Part of a small language model's weights.
Size: width 896, 4 heads of 128, MLP 3584 squared ReLU, 154M parameters.
Training: a variant of Adam for these matrices, 815M tokens.
Each number is 128 + 24 x the weight over its row's rms, rounded and kept within 0 to 255. Layers, rows and columns count from 0. The size above them is the row's rms in percent of the matrix's.

# layer 5 MLP down (transposed), 3584x896, rms 0.0443, rows 1577-1592, columns 448-671
size [ 94 102  99  99  99  98 100  99  93  94 117 104  90 100 101  99]
[[136 111 128  91 126 143  94 122 103 112 146  86 125 146  99 131 116 104 145 119 126 111  96 116 101  88 107  95 149 124 124 120  77 103 138  90 123 104 100 144 169 121 154 103 126 172 159 102 130 110 139 120 116  93 147 133 123 130 142 127 166 145 135 102 129  59 139 104 113 127 143 151  94 146 133 153  91  98 110  80  66 170 136 128 142 124 111 106 119 127 164 139 113  79 145 136 161 143 102 102  97 116 151  92 137  93 163 180 189 113 109 125 138 117 115 106 126 122 138 121 105 111  94 145 149 110 121 117 155  87  97 129 132 138 129 122 135 136 147 115 109 186 123 113 104 138 125 115 136 122 104 124 117 114 176 176 111 204 108 170  64  87 123 119 134 136 129 142 123 137 139 139 137 120 104 101 110 118  84 106  96 130 108 150 137  87 124 134  95  86 124 104 132 134 142  91 152  99 136 133 112 107 119 123 224 104 107 115 114 159 121 122 106 133 160 129 154 115  95 150 126 110 151  99]
 [ 81 150 133  92 142  97  90 160 187 126 111 157 112 113 121 133 122  92 144  96 142 153 143 101 138 134 126 137 130 161 136 150 147 137 131 126 144 125 110 108 139 108 132 132 113 127  93  94 128 105 170 131 136 171 137 152 118 115 128 147 140 141 128 168 157 157 138 137  92 116 140  73  92  97 110 139  93 159 115 164  89 161 154  66 119 135 158 120 163 144 120 134 108 145  94 119 134 111 117 145 119  97 118 132 123 149 122 153 141 128 131 195 161 132 103 137 169 141 123 160 135 125  82 142 151  95 144 141 110 154  77 140  85 165 153 188 100 125 147  89  98 138 104 108 158 102 159 143 111 113 139 186 111 112 119  88 121 137 126 101 163 101 117 135 131 157 152 122 154 115 108 115 123 147 158 120 116 137 135 131 143  70 141 124 174 132 198 139 102 165 147 111 145 124 106 120 133 139 128  95  76 116 150 135 120 112 137  96 123 135 117 163 154 154 136 127 117 102 126 140 188 134 101 127]
 [164 120 128  59 125 118 139 104 143 123 122 105 108 121 155 135 139 147 139 144 179 106 163 176 140  96 137 113 164 131 122 126 123 137 112 126  92 141 133 130 133 108 136  75 155 146 111 139 107 139 143 171 141 153 111  68 141 121 128 130 153 123 104 118 126 153 110 147 131 118 108 151 140  92 173 113 115  95 115 111 152 139  68 161 119  81 143 121 106 149 125  72 125 146 174 158 108 154 167 130 114 120 106  84 112 157 153 132 138 115 143 120 103  64  76 135 135 116 127 164 133 128  80 115 125 130 126 161 120 103  73 135 140 120  94  82 166 169 110 104 120 165 131 133 122 102 107 100 133 145 124 123 111  71  74 104 118 132 145 118 112 139 109 106 148 167 140 129 146 139 121 153 132 112 129 126 127  84 127 132 143  90 129 147 124 121 116 101 122 127 164 126 127 146 118 167 170 117 108 127 191 120 130 139 124 128 114 119 142 170 164 123  82 138 150 144 133 109 109 172 115 126 105 115]
 [158 141 114 122  96 133 166 130  90 125 128 153 127 149 119 103 119 113 129 149 185  87 142 120 117 122 129 143  84 147 146 144 150 162 122 124 143 147 138 132 141 108 157 140 136 102 116 178 111 129 140 137  92 165 128 130  76 112 185 102 106 147 140 106 129 191 127 131 132 117 160  98 101 131 115 111 102 153  97 144 158 130 107 189 113 141 135 141 138 123 127 155 125  98 120 108 157 138 135 126 142 132 150 168 137 148 154 154 161 140 168 166 154 151 178 135  94 171 125 165 105 106 125 129 130 122  94 135 143 160 165 147 130 135 154 136 168 113 174 135 113 102 160 167 129 142 130  92 106 159 153 132 126 115  84 131 140 119 152 129 162 150 156 108 147 140 114 128  77 103 118 124 102 143 152  74 112 153 169  85 107 122 164 115 103 111 144 153 119 142 130 132  94 108 158 123 192 142 118 129 111 141 140  85 115 159 114 124 130 137  64 119 163 133 149 121 165 129 121 141 137 115 113 128]
 [170 124 132 119 109 139 137 130 131 127 122 111 110 122 106 114 157 127 182 186 143 115 125  76 138 144 124 125 174 127  98 105 174 138 153 103 144 141 134 191 111 126  93 129 155 146  77 163 131 135 131 131  95 130 104 117 131 141 118 110  79 124  84 155 123 138 129 164 121 134 151 142 199 118  89 116 121 135  92 127 111 169 150 132 164 133 135 160 164 142 134 108 161 113 124 111 142 143 125 138  96 142 158  89 119 133 154 112 106 127 111 147 100 137 154 130  85 135 108  99 104 115 154 139 125 115 118  94 138 149 135 127  95 122 120 135 167 139 129 145 144 105 131 133 121 129 141  99 135 127  98 117 127 144  84  80 146  98 127 150 132 150 123 125 114 128 151 122 137 130 123 138 120 146 129 103 126 110 180 130 102 135 120 144 141  97 131 115 124 166 120 130 121 114  89 115 151  83 163 138 166 154 132 133 184 123 125 155 156 139 124 101 148  79  98 152 126 173  94  94 115 110 134 135]
 [100 105 140 144 171  95 139 137 166 155 152 128 135 106 124 135 115 130 140 134 155 106 166 119 127 102 209  99 139  75 139 144 129 119 180 152 136 115 159 126 141 153  89 118 126 135 159 144 131 146 162 207 122 170 109 162 111 106 121 124 101 159  80 111 109 142 121  97 134 143 161 153 115 120 145 175 104 156 106 182 123 156 103 145 102 146 129 162 108 117  93 101 130 125 143 118 172 116 130  94 130 117  98 100 114 118 111 125 110 137 135 112 143 159 102 122 111 124 136 131 114 143 172 118 118 171 110 103 100  89 124  91 164 155 122 134  98 108  98 127 111 131 145 139 152 168 137  73 143 163 127 138 125 113 125 142  76 165 158 145 157 104 109 124 137 111 122 134 148  85 134 101 112 155 120 123 157 110 125 103  77  85 126 165 131 104 132 146 133 122 157 135 180 134 100 106 109 111 108 175 156  94 106 148 136 118 156 189  82 127  96 116 133 114 114 140 102 124 156 119 131 130 120 141]
 [130 103 158 155 111 105 146 140 121  88 153 134 109  96 141 166 109 113 110 124 133 102 101 145 110 125 121 127 120 158 120 111 135 144 115 136 152 135  94 133  97 104 124 153  93 153 124 149 156 100 148 164 124 120 101 140 191 160 139 182 145 140 118 100 126 101 114 139 159 112 105 130 136 127 129 156 116 171 155 104 157 129  99 119 103 139  82 122  95 134 114 122  96 108 118 130 103 148 139 128 116 155  97 125 143 116 166 131 155 129 146  98 136 129 112 141 190  62 115  77 119 105 110 107 154  91 133 114 140 140 157 161 115 106 167 152 111 135 111 108  92 110 120 127 159 109 147  98 180 126 168 144 110  97 116 168 120 169  94 158 147 127  83 121 142 122 100 112  99 135 151 118 137 118  94 106 112 120 100 103 115 118 129 116 123  76 143 130 125 130 158 143 134 150 140 112 154 127 157 136 108 110 114 113 160 135 105 134  78 125 119 149 150 151  98 122 167 138 122 101 129 106 120 162]
 [144 141 101 181 113 117 141 102 119 141 145 129 108 164 176 106 181 141 154 139 124 103 100 145 125 101 166 127 128 147 151 136 102 145 134 130 101 107 105 148 167  90  88 142 101 123 156  62 119 123 116 133 151 139 126 117 172 146 149 142 161 141 154  94 111 130  82 100  94 141 217 141 101 160 139 171 136  79 153 108 145 146 119 105 110 131 119 141 148 161 108 149 104 151 147  99 109 145 135 117 125 154  92 113 137 124 102 138 180  98 124 107 144 129 104 115  98 174 109 172 130 110  82 126 100 110  96 135 132 177 115 117 131  97  92 119 127 147 120 153 120 162 123 112 168 141  76 153 146 129  80 148 156 107 117 124 136 125 141  96 118 136 126  96 145 105 117 120 131  93 162 116 151  82  82 163 103  95 149 142 118 100 134 102 114 142 151 149 160 120 135 136 137 113 156 127 105  99  84 150 183  90 146 138  81 100 122 214 100 141 124  94 124 125 143 127 119 115 116 120 162  95 128  84]
 [140 104  82 121 168  97  99 136 111 134 138  82 123 138 128 115 124 107  95 145 107 142  98 110 109 116 101 130 114 131 126 133 124 111 142 139 109 138  89 129 167 125 112 128 134  90 106 106 179 112 122 128 116 108 186 151 132 158  98 138 140 122 128 142 129 105 152  91 130 122 137 141 101 151 112 113 109 108  78 156 141 148 135 104 153 127 155  77  91 169 142 183 123 170 148 142 105  98 119 107 118 158 150 124 154  96 112 125 109  86 120 162 114  85 112 149 122 131 149 117  98 110 129 103 155 128 165 142 132  94 106 105 124 104 135 143  99 139  76 146 114 152 139 138 116 109 110 126 130 133 121 110 130 159 129 110  87 174 136 149 135 162 111 169  94 176  76 172 114 133 166 125 140 144 128 112  91 136 141 137 143 144 121 135 121 151 123 142 168 110 145 101  71 161 148 106 147 157 166 148 130 103 127 141 149 145 137 153 153 105  94 161 133 104 123 160 144 132 113 142  71  61  97 132]
 [152 136 101 159 111 132 165 136 159 113 137 120 170 132 101 122 116 138 113 108 113 137 124 104 124 100  99 142 117 127 110  93 111 115  94 156 138 100 121 118 160 136 155 131 152 145 131 143 124 138 126  79 134 117 159 103 135 145 137 169 100  96 150 102 135 129 111 147 145 136  89 203 126 131 129 133 140 132 114  94 157 110 134 132 127 125 111 156 126 126 124 136 103 142 177 107 121 129 101  87 108 117 140 143 160 153 128 102 102 111 158 102 103 141 142 126 168 148 120 165  79 150 114 143 147 146 132 137 144 118 135 124 118 130 169 136 123 129 117 141 136 137 123 120 151 138 111 190 139  89 124 150 112 139 107 136 161 138 131 116 112  74 158 109 123 133 108 117 144 139 154 119 155 113 132 184 122 134 137 118  98 128 145  98 111  94  92 138 136 167 131 118 117 145  99  99 134 112 128 122  96 117  89 109 174 165 138 167 110 158  97 100 150 116 146 116 108 107 118 132 114 157 115 129]
 [133 108  89 149 192 161 153 129  91 128 135 103 147 112 142  92 129 169 112 118 147 123 130 107 114 119 128  93 134  87 118 119 131 148 119 103 120  92 126 108 133 120 155 130  97 137 177 138  91 136 171  97 139 149 125 103 134  81 128 153 108  91 104 144 143 146 140 123 129 121 107  92 151 120  94 179 113 136  98 132  90 161 112 138 140 112 142 123  93 128 149 139 155 178 101 140 137 153 123 114 147 125 114 141  93 112 135 122 106 106 114 163 113  97  92 128 132 126 152 134 124 130  95 112 126 133 102 146 147 108 113 155 118 125 145 158 151 116  64  98 163  91 107 103 112 138 126 134 113 164 121  94 114 151  89  97 120  93 117 159 138 129 108 136 126  89 117 124 142 128 135 126 119 144 147 125 137 166 114 113 145 107  76 127 140 137  97 135 134 110 115 142 136 136 108 148 126 173 129 116  96 178 135 127 104 140 120  88  96 121 130 139 131 149 111 155 150 116  91 110 152 100 118 143]
 [116 150 162 174 137 164 123  86 117 127 165  83 120 111 146 143 154 116 163 125 127 100 103 142 115 113 112 132 140 113 116 159 122 125 116  87  88 105 130 160 147 162  66 142 125  83 146  76 156 126 140  72 153 115 122 111 114 114 114 128 125  91 147 148 121 131 162 127 118 101 130 129 126 174 142 141 111 150 113 146 107 129 188 113 163 100 167 106 116 160 133 117 152 135  98  86  99 124  89  97 119 101 126 110 158 126 112  96 147 120  96 125  97 123 121 130 144 121 107 152 137 127 107 138 155 133 146 144 140 133 130 143 112 186 161 129 144 120 163 168  66 123 129 142 142  87 106 145 164  73 154  87 142  82 120  97 138 125 108 117 147 108 102 109 143 152 111 140 176 151 111 149  99 108 171 115 135 108 140 127 159 151 135 143 123  79 121 181  87 135 149 178 117 131  98  67 142 147 127 112 109 100 106 142 146 107 108  65 167 137 126 136 154 186  96 134 135  64  83 115 134 116 136  78]
 [124 110  97 130  99 128 138 123 107 124 128 135 138  96 105  84  92 121 102 148 152 141 120 142  87 118 167 138 152 124 130 118 112 135 123 121 131 141 125 176 202  52 105 117 147 147 129 103 163 129  98 104 111 103 154 174 116 170 128 121 148 140 113 127 153 124  92 149 138 145  97 155 135 151 154 134 107 110  84 145 156 104 127 114 120 141 146 167 127 131 138 101 130 150 136  87  88 100 167 114  99 141 124 102 126 149 119 149 153 105  92 133 112 150 119 115 103 137 117  98  97 152  88 105 112 187 164 134 120 158 167 127 144 130 125 125  94 165 129 169 104 177 122 142 148 142 114 161 146 147 168 136 109 182 158 109 108  70 143 137 115 123 110 136 122 127 143 106  97 113  97 134 105 134 139 131 188 135 117 167 129 112 141 146 117 124 129 122 137 101 148 130 112 147 128 102 152 114 101 119 161 121 164 131 165 115 166  99 143 108 151 134 113 157 147 127 142 128 108 148 168  93 129  94]
 [112 161 129 117 132  77 116  87 150 148  94 161 101 100  98 106 124 114 104  99 111 134 100 164 112 192 143 131 103 151 104 125 135 146 126 146 108 141  94 131 151 171 142 125  81 140 145 134 135 168 165 161 114 110 154 136 130  93 104  98 119 136 117  99  97 131 135 123 115 153 126 126 173 129 141 155 128  80  83  97 134 104 149 124 156 122 143  83 150 114  92  90 155 118 121 108 116 145 126 117 122 134 185 149  86 113 160 119 150 150 105  89 111 124 155 150 173 115 139 108  93 110 124 101 146  86 136  87  81 138 120 124 135 154 107 149 155 142 118 139 100  96 136 122 155 125 154 171 153 116 104 137 129 101 108 108 145 175 127 114 102 169 161 108 111 145 144 117 149 119 117 176 138 164 121 117 126 172 149 127 111 134 119 149 118 129 119 118  98  98 105  71 104 129 136 139 109 133 125 131 152 120 132 146 183 166 105  99 114 117  58 100 152 123 134 124 143 150 109 129 147 117 121 127]
 [148 118 152 111 156 140 170 147 151 103 130 143 115 112  73 123 117  90 106 135 128  85 103 102 113 134 163  92 130 114 112 102 115 105 133 148 116 180 145 123  75 131 108 160 146 172 102 167 129 189 119 136 121 165 153 113 114 119 147 139 130 138 106 128 109 136 118 135  89 132 111 138 182 126 122 162 141 120  72 111  96  99  98 132 135 118 118 184 110 152 127 156 114 149 101 114 116  83 119 138 135 170 127 164 117 141 154 140 146 147 130  95 106 102 123 100 107 134 145 148 149 129 124 148 160 132 152 105 111  97 142 119 163 128 117 117 154 128 113 143 115 149 140  91 135  76 110 168  85  99 143 114 124 143 120 105 107  99 153 103 145 135 173 147 104  80 110 136 126 137  92 139  84 150 106 139 106 117 158 118 148 143 108  96 124 129 171 138 153 131 136 156 124 136 137 143  99 114 147 128 153 128 132 139 128 142  92 151  80 164 136 123 114 107 117 166 138 135  98 113 144 154 135 107]
 [152 101 137 130 113 162 145 181 127 137  92  99 130 117 113 105 119 120 165 116 129 122 162 112 157 115 142 134 121 117 130 130 103  91 118 109 157 141 139 110 116 160 141 142 140 135 148 150 106  84 130 133 149 139 139 175 108 141 150 123 178 116 113 136  98 155 104 134 144  93 100 158 137 139 107 123 103 109 139 161 134 113 111  89  86  92 147 120 130 110 104  84  96  94 139 100 146 125 131 131  94 112 112 161  75 161 142 178  86 107 150  83 106 119 120 116 168  89 167 168 156 142 109 115 120 141 124 137 123 130 154 118 177 143  67 162 155 133 153 128 152 174 140  89 185 114 127  95 152 141 168  88  87 138 101 137 138 150 163 110 102 154  76 131 144 168 116 128 133 130 123 131 107 115 105 121 160 130 150  88 132 128 132 118 109 135 142 149 138 155 146 131 158 132 135 139 130 117  80 153 197 127 126 131 147 149 107  88  93 131 145 117 130 138 139 145 107 129 162 124 115 121 135 112]]
# layer 5 MLP up, 3584x896, rms 0.0501, rows 1578-1592, columns 448-671
size [ 99  95  97 100  97  99  99  89 101 122 101  88 100  98  96]
[[145 126 107  93 130 152 150 161 154 133 136 116 125 138 160 118 149 132 148 147 103 135 132 139 154 141  97 110 120  67 137 105 149 140 141 157 103 190 149  88 171 117 162 138 137 128 110 128 146 137 159  95 118 143 142 139 166  97 119 118 118 119 104 116 105 139 102 141 122 146 113 146 103 121 120 152 127 133 110 128 111 172 121 141 111 125 173 177 154 125 146 141 121 143 115 140 121 117  97 162 124 157 149 138 141 181 136 137 129 155 126 106 128 157 137  98  89 147 189 108 135 161 145 158 164 144 151 108 107 126 131 143 142 157 118 148 123 102 116 127 144 104 147 165 114 158 140 121 142 113 111 148 143 137 152  97 157  87 138 146  90 170 131 100 133 145 143 161 107 124 131 135 119  76 113 141 156 121 105 114 147 127 132 120  78 100 129 117  96 134 127 146 131 125 110 148  78 108 155 134  91 118 102 153 121 131 131 165 117 134 137 129 142 140 114 107 141 140 114 125  67 104 105 135]
 [128 109  97 115 115  93  94 163 127 124 137 143 101 138 178 141 118  97 114 142 138 136 204 150 132 115 137 104 125 120 122 136 159 192 182 141 122 122 102 152 161 126 127 132  91 148 127 113 158 118 132 119 127 165 145 105 130 122 137 162 159 130 117 110 126 115 127 131 124 108 116 117 155 148  97 156 158 129 120 143 143 137 120 127 124 130 101 158 139 172 167 144 135 143 114 145 105 133 167 124 166 159 119 129  97 130 146 104 164 115 103 101 125 110 124 168  96 146 106  76 133 110 167  98 101 126  98 150 110 101 131  96 118 142 109 126 136 122 132 111 161 158 125 137 116 157  96 121 109 111 123 131 161 102 137 155 135 169 127 116 148 124  94 117 165 117 145 112 131 127 124 112 108 123 131  98 153 107 124 121 136 112 126 106 104 177 113 161 142 146 113 159 127 149 135 143 137 133 107 132 131 100 149 129  93 113 138 136 130 101 101 131 148 159 123 128 165 120 126 117 153 120 158 110]
 [ 87 107 113 112 123 162 150 160  72 114 174 179 164 126 132 131 113 131  93 116 143 150 150 143  97 134 121 151  81 136  98 146 144 133 126 143  95 108 133 119 118 119 166 161 107 129 120 135 132 156 139 109 101 142 123 130 125 131 163 117  49  57 121 151 164 131 115  95 114 155 116 130 137 104  92 139 141 157  79 111 109 141  67 126 120 155 124 130 152 135 130 149 123  99 142 146 114 161  89 148 113 108 110  87 115 120  87 145 114 123 131 152 120 132 140 140 128  99 146 100 163  87 138 133 110 128 107 128 103 114 120 129 154 113 148 166 129 105 132 113 162 135 102 139  90 150 125 110 136 120 147 120 140 104 125  96 146 108 129 167 160 172 162 125 143 147 146 146 126 139 134  94 140 114 145 128 106 130 163 122 126 144  89 144 147 123 137 166 107 151 116 116  93 149 129 143 156 191 131 115 119 126 150  90 117 144 131 138 125 164 156  87 119 146  96 118 110 165 119 119 142  92 168  84]
 [109 157  92  95 141  84 117 181 136 152 120 128 125  83 127  91 110 138 150 108 129 163 143 156 155  88 144 132  95 105 101 136 129 142 143 136 120 157 140 140 125 158 150 135  87 130 123 115 127 111 155 121 102  98 103 130 111  98 147 152 117  98  96 109 144 101 124 103 136 137  98 137 124 120 111 147 153 110  81 145 163 100 113 139  88 146 116 140 150  69 159 116 132 150 120  90 131 139 130 154 153 157  85 130 136 125 123 115 130 171  98 147 132 125 129 118 129 128 161 156 124  93  60  80 168 145 139 140 125 128 103 105 150 170 140 126  95 118 132 108 131 132 114  93 116 149 160 155 162 109  94 141 121 142 124 131 158 102 116 156 136 132 125 142 101 146 136 129 120 105 134 119 113 109 117 118 136 144  95 125 146 124 151 134 171 143 151 132 154 125 120 108  93 158 112 116 129 142 125  73 111  93 173 133 116 140 159 132 144 114 128 153 141 102 175 158 156 117 152 138 153 105 120  85]
 [ 98 116 104 104 123 137 120 177 168 131 109 169 118 101 104 131 147 155  95 134 159  90 131 139  99 123 127 142 151 124  75 112 114  94 125 147 106 149 128 146  91 159 145 146  90 109 140 131 110 154 133  94  97  98 108  77 120 139  65 110  74 121 113 150 136 100  90 171 164 129 128 147 114 116 141 110 128 202 102 124 109 123 112 174 123 127 111 127 103 131  92 153 108 153 122 128 104 132 109 150  98 111 139 151  94 154 170 146 123 164 188 114 132 155 142 137 159  92 157 129 121 178 142 176  80  71 147 130 141 124 139 117 152 114 122 128 135  93 122 155 172 142 121  98  97 106 136 132 116 138 181 114 130 114 133 138 142  85 145 123 104 194 116 113 116 106 144 116  81 150  97 100 137 156 136 154 100 137 115 122 139 142 148 118 165 140 144 108 103 133 124 109 113 158 111 137 129 157 179 132 113 133 105 121 114  82 158 113 165 120 150 128 154 129  84 104 152 170 136 132 129 141 148 119]
 [116 108 134 130 113 159  93 136 169 142 122 149 114 152 114 112 111 110 114 131 119 166 148 113 127 152 132 127 149 130 177 147 163 161 149 173 164 179 138 150 128 153 159 107 151  96 168 119 125 110  95 136 150 136 104 142 133 114 119 178 142 117 137 174 169 146  74 152 136 157 135 134 159 135 109  86 117 142 144 137  96  89 104 117 105 159 145 141 157 131 136 107 117 145 169 134 122 140 129 152 143 173  76 106  80 127 119 130 187 116 139  92 120 172 123 137 113 132 115 159 112 117 141 114 126 127 157 154 144 125 147 107 132 124 123 102 134 161 137 160 129 191 138  92 116 132  96 122  99 121 174 132 119 119 160 140 115 144 102 133 148 115 164 114 148 118 173 143 105 110 151 179 143 139 133 123 147 146 127 116 152 104 117 113 124 113 119 117 119 129 113 110 124 116 101 153 114 164 127 165  75 106 140 120 115 113 113 182 132 138 166 130 130 135  66 163 164 213 124 130 141 133 132 115]
 [ 89 152 126 132 152 120 136 147 119 110 141 129 112 134 128 144 104 116 109 107 147 114 145 102 109 106 123 113 102 135 119 121 124 130 127 132 139 146  86 126 116 130 113 123 118 163 170 129 119 113 130 126 105 131 113 135 165 114 131 122 101  99 125 138 157 164  73 158 117  91 143 144 151 125 152 113 117 144 108 129 156 129 136 171 150 119 157 133 118 145 146 113 117 156  68 124 166 107 115 132 125 147 141 115 129 144  75 126 158 149 141 117 135 147  75 121 133 151 151 112 156 101 115 111 115 118 103 129 116 133 141  95 175 100 116 187 166  72 129 140 183 122 127 131 144 137 124 131 127 111 106 159 151 126 126 116  95  96 145 130 149 102 130 141 131 132 142  99 134 104 154 152 145 125 134 148 118 145 130 104 114 129 161  79 153 124 116 113 153 160 124 162 119 155 149 151 150 177 109  98 103 114 150 135 116 110 126 162  55 146 167  65 134 145 134 127 147 146 128  98 175 111 114 123]
 [144 137 126 143 123 160 148 137 131 107 141 157  99 131 106 158 159 156 121 131 136 163 147 124 105 127 138 132 105 122 124 121 170 134 126 151  93 131 134 136 146 147 103 131 121 170 151 140 139 121 123 121 121 116 134 136 155 160 154 166  91 174  74 138 142 104 145 122 112  97  93 124 154 107 131 138 164 121 130 136 114  75 103 151 127 125 140 154 148 116 105 144  90  96 124 122 126 112 148 123 135 125  92 123 134 170 126 104 120 170 198  83 130 126 102 120 118 106 135 148 135 122 128 122 123 108 143 127 152 125  88 175 152  87 122 113 163 128 154 157 126 141 133 116 115 180  80 120 160  98 112 135 133 142 147 100 152 144 122 128 114 132  87 133 131 101 138 155 140 130 112 132 124 120 107 191 108 107 124 119 141 121 147 122 119 158 154 127 136 146 125  84 152 150 151 107 110 114 111 148 140  90 120 126 121 117 145 138 116 103 109  85 136 129 122 130 150 150 118 149 112 174 142  75]
 [142 144 127 106 119 125 117 146 130 160  69 121 123 121 127 108 137 112 156 130 139 113 129 117 122 137 136 155 135 140 149 138  97 137 123 107 143 112  72 124 126 132 150  73 136 110 151 151 173 144 103 119 146 132  58 115 128 148 112 123 130 127 132 111 109 150  79 149 146 147 107  66 122 124 137  60 198 135 153  86  97 120 109 137 151 141 148 189 141 142  97 146 133 167 102 124 133 152 159 128 153 155 147 163 124 151 118 150 141 123 136 138 128 116 137 191 145 185 122 120 111 132 157 150  91 122 150 145 170 125 129  99 110 131 134 159 173 118 136 125 121 129 136 126 169 113 178 142 180 119 110 178 190  89 123 156 124  71 135 118 165 135  84 122 114  67 129 161 131 134 116 147 124  95 138 190 151 181 130 113 111 134 126 137 122 128 133 174 106 153 123 130 152 142 115 118 113 120  99 155 128  94 149 104 123 144 104 116 134 127 136 121 103 139  98  98 170 142  90  97 112 147 117 154]
 [ 88 118  89 142 131 151 152 130 123 193 162 113 173  89 141 145 184 125 146 123 114 133 145 143 130  81 119 134  82 114 156 138  98 124 104 121 115 165  86 102 113 135 115 121 125 143  96 103 162 150 114 103 144 127 100 129 155  99 121  99 132 109 153 153 109 115 138 129 167 136 173 175 144 132 118 122 130 140 153 174 119 161 168 124 110 160 108  99 130  88 111 143 118 140 115 116 114 125 116 114 128 127 118  80 106 103 123 125 117 124 101 131 106 125 131 127 128 162 116 143 137  84  97 138  99 117  92 111 108  99 140 148 114 125 126 152 150 138 122 127 130 152 123 144 122  99 114 117 123 125 156 149 146 136 102  93 123 139 132 171 132  73 172  96 103 133 131 112 114  93 104 154 134 131 170 120 117 118 142  87 131 130 116 122 132 102 150 132  99 149 151 163 141 138  82 111 139 113 131 125 135 116 146 151 109 147 128 116 125 120 131 123 115 131 123 144 141  87 107  84 124 114 121 111]
 [154 129 128 140 144 110 139 148 117 148 119 140  84 104 133 144 105 157 139 147 137 148 166 127 141 159 131 129 143 126  99 132 149 115 136 126 128 147 129 121 123 126 138 144 123 130  97 127 147 149 105 127 107 124 124 138 164 117 117 146  15 101 151 139 135 139 141 118 114 120 143 111 133  93 131  61  75 187 116 168 118 138  97 111  63 150 160 112 166 129 102 132 154 122 121 210 180 135 165 107 117 156  95 123 115 182 154  91 145 137  77 137 104 126 118 170 163 131 134 112 119 117 127 142  78 129  73 134 118 146 115 136 123  96 133 126 130 134 144 129 156 146 127 153 161 150 120 118 128 130 103 103 149 141 146  78 143 154 193 118 138 147 116  95 154 104 133  93 157  85 141 162 130 152 123 128 150 126 134 113  93 111 176 150 134 164 138 137 106 156 138 125 149 125 142 134 138 137 149 127 127 132 179  80 112 144 161  98 150 133 155 152 112 123  90 151 104 145 144 122 123 122 130 139]
 [ 73 112 118 103 111 113 127 125 139 111 132 144 138 136 178 136 119 156 109 123 137 128 159 134 107 112 156 113 106 142  80 128 125  79 141  85 104 146 118 158 106 115 159 160 125 120 123  94 151 133 104 119 135 170 132 170 119 136 106 114 135  93 134 156 122 141 122 131 166 135 139  95 168 121 119  99 165 141 127 123 166  93 201 105 159 115 150 155 180 157 107  99 135 119 116 164 113 136 155 108 105 110 149 130 157 106 157 136 107 175 130 150 126 123 125 120 164 119 114 127 135  97 148 125  53  85  83 109 132 125 134 141 103  96 123 128 115 131  97 134 187 153 143 126 150 133 142 100  78 147 115 118 130 161 126  93 101 101 134 117 164 117 134 153  92 149  80 108 160  96 140 160 111 124  87 115  89 134 148 159 116 139 143 123 158 134 137 104 128 193 138 136 133 155 133 130 133 166 162 117 119 153 130 107 109  81 145  93 111 126 130  95 145 117 117 108 109 115  91 100 135 143 163 156]
 [111 137 132 151 127 102 162 134 104 120 119 116 112 122 130 144 133 117 112  75 142 167 119 128 142 150 116 100 133 126  98 140 177 144 145 112 117 147 122 155 115 102 175 126 103 144 102 103 130 154 133 129 110 113 133 133 123  97 120 166 137 131 131 158 200 135 132 154 161 120 147 114 142 138 153 147 133  96 128 119  70 129 124 101 129 123 112 158 136 140  98 122 157 146 119 144 164 119 143 116 128 124 148 164  88 102 110 111 120 142 149 121 143 100 111 150 129 144 132 139 133  63 149  88 127  75 103 166 110 125 122 120 100 162 149 137 140 117 144 109 118 129 131 132 175 131 158  89 144 127 105 140 124 145 113 116 113 148 128 116 167 131 144 124 113 151 106 152 141 104 112  72 109 117 137  93 149 141 147 118  98 148  72 112 171 148 118 103  99 186 125 102 132 148 183 151 123 126 152 109 105 152 154 171 125 124 111 130 146 103 113 133 115 109 149 104 153 144 112 115 133 173 187  93]
 [141 191 129 135 108  89 125 170 156 118 149 153 103 142 148 162 123 117 166 140 114 188 127 161 105 136 122 141 129 126 157 140 114 129 132 156 139 125 143  92  98 145 133 133  84 145 140 115 140  71  85 140 110 109 144 153 150 105 104 156 102 130 100 131 127 110 142 113 127 109 143 108 141 108 107  79 155 107 115 141 118 111  98 131 105 144 106  87 144 113 104  89 157 166 114 147 145 123 198 114 168 121  63 102 148 114 121 176 108 133 168 121 170 181 134 166 132 134 148 137 136 116 102 130 140 100 129 128 121 120 102 123 165 140 138 136 124 132 102 167 111 109 159 132 147 127 114 130 129 140  69 161 120 128 138 149 149 154 144 135 167 160 118 145 145 112 127 154 145 147 154 124 154 127 121 125 117 107  96 104 118  96 140 167 100 108 143 162 137 112 125  78 112 104 152 164 182 125 100 128 100  93 165 127 115 110 154 153 121  83 125 153 114 134 156 112 149 185 168 111 160 133 124 107]
 [ 93 127 132 112 112 130 116 104 148 136 118 120 161  99 132 141 153 138 106 134 136 119 116 101 123 160  75 151  85 130 134 133 120 151 113 158 153 119 145  97  52 148 174 143 164 131 114 107 145 138 146 127 123 131 102  90 124 113 139 102 108 165  77 131 118 149 129 170 173 110  92 113 133 113 144 106 122 133  75 117 104 140  63 119 154 111 151 120 142  99  94 167 151 114 134 138 129 110 151 105 126 178 105  92 135 168 126  90 126 131 133 153 152 118 110 101  87 111  95 148 112 138 125 151  89  82 126 108  99 155 136 133 169  95 128 146 149  99 153 130 127 149  97  91  97 128  74  87 126 127 160  91 124 135 129 122 114 147 140 128 120 151 119  99 129 107 122 104  82 130  88 138 153 134 178 146 137 143 120 136 114 131 148 156 108 153 159 141 134 146 118 129 148 119 118 109 136 121 157 125  89 119 181 123 110 160 118 123  97 102 141  90  76 147  95 111 116 136 139 103 130  84 125 170]]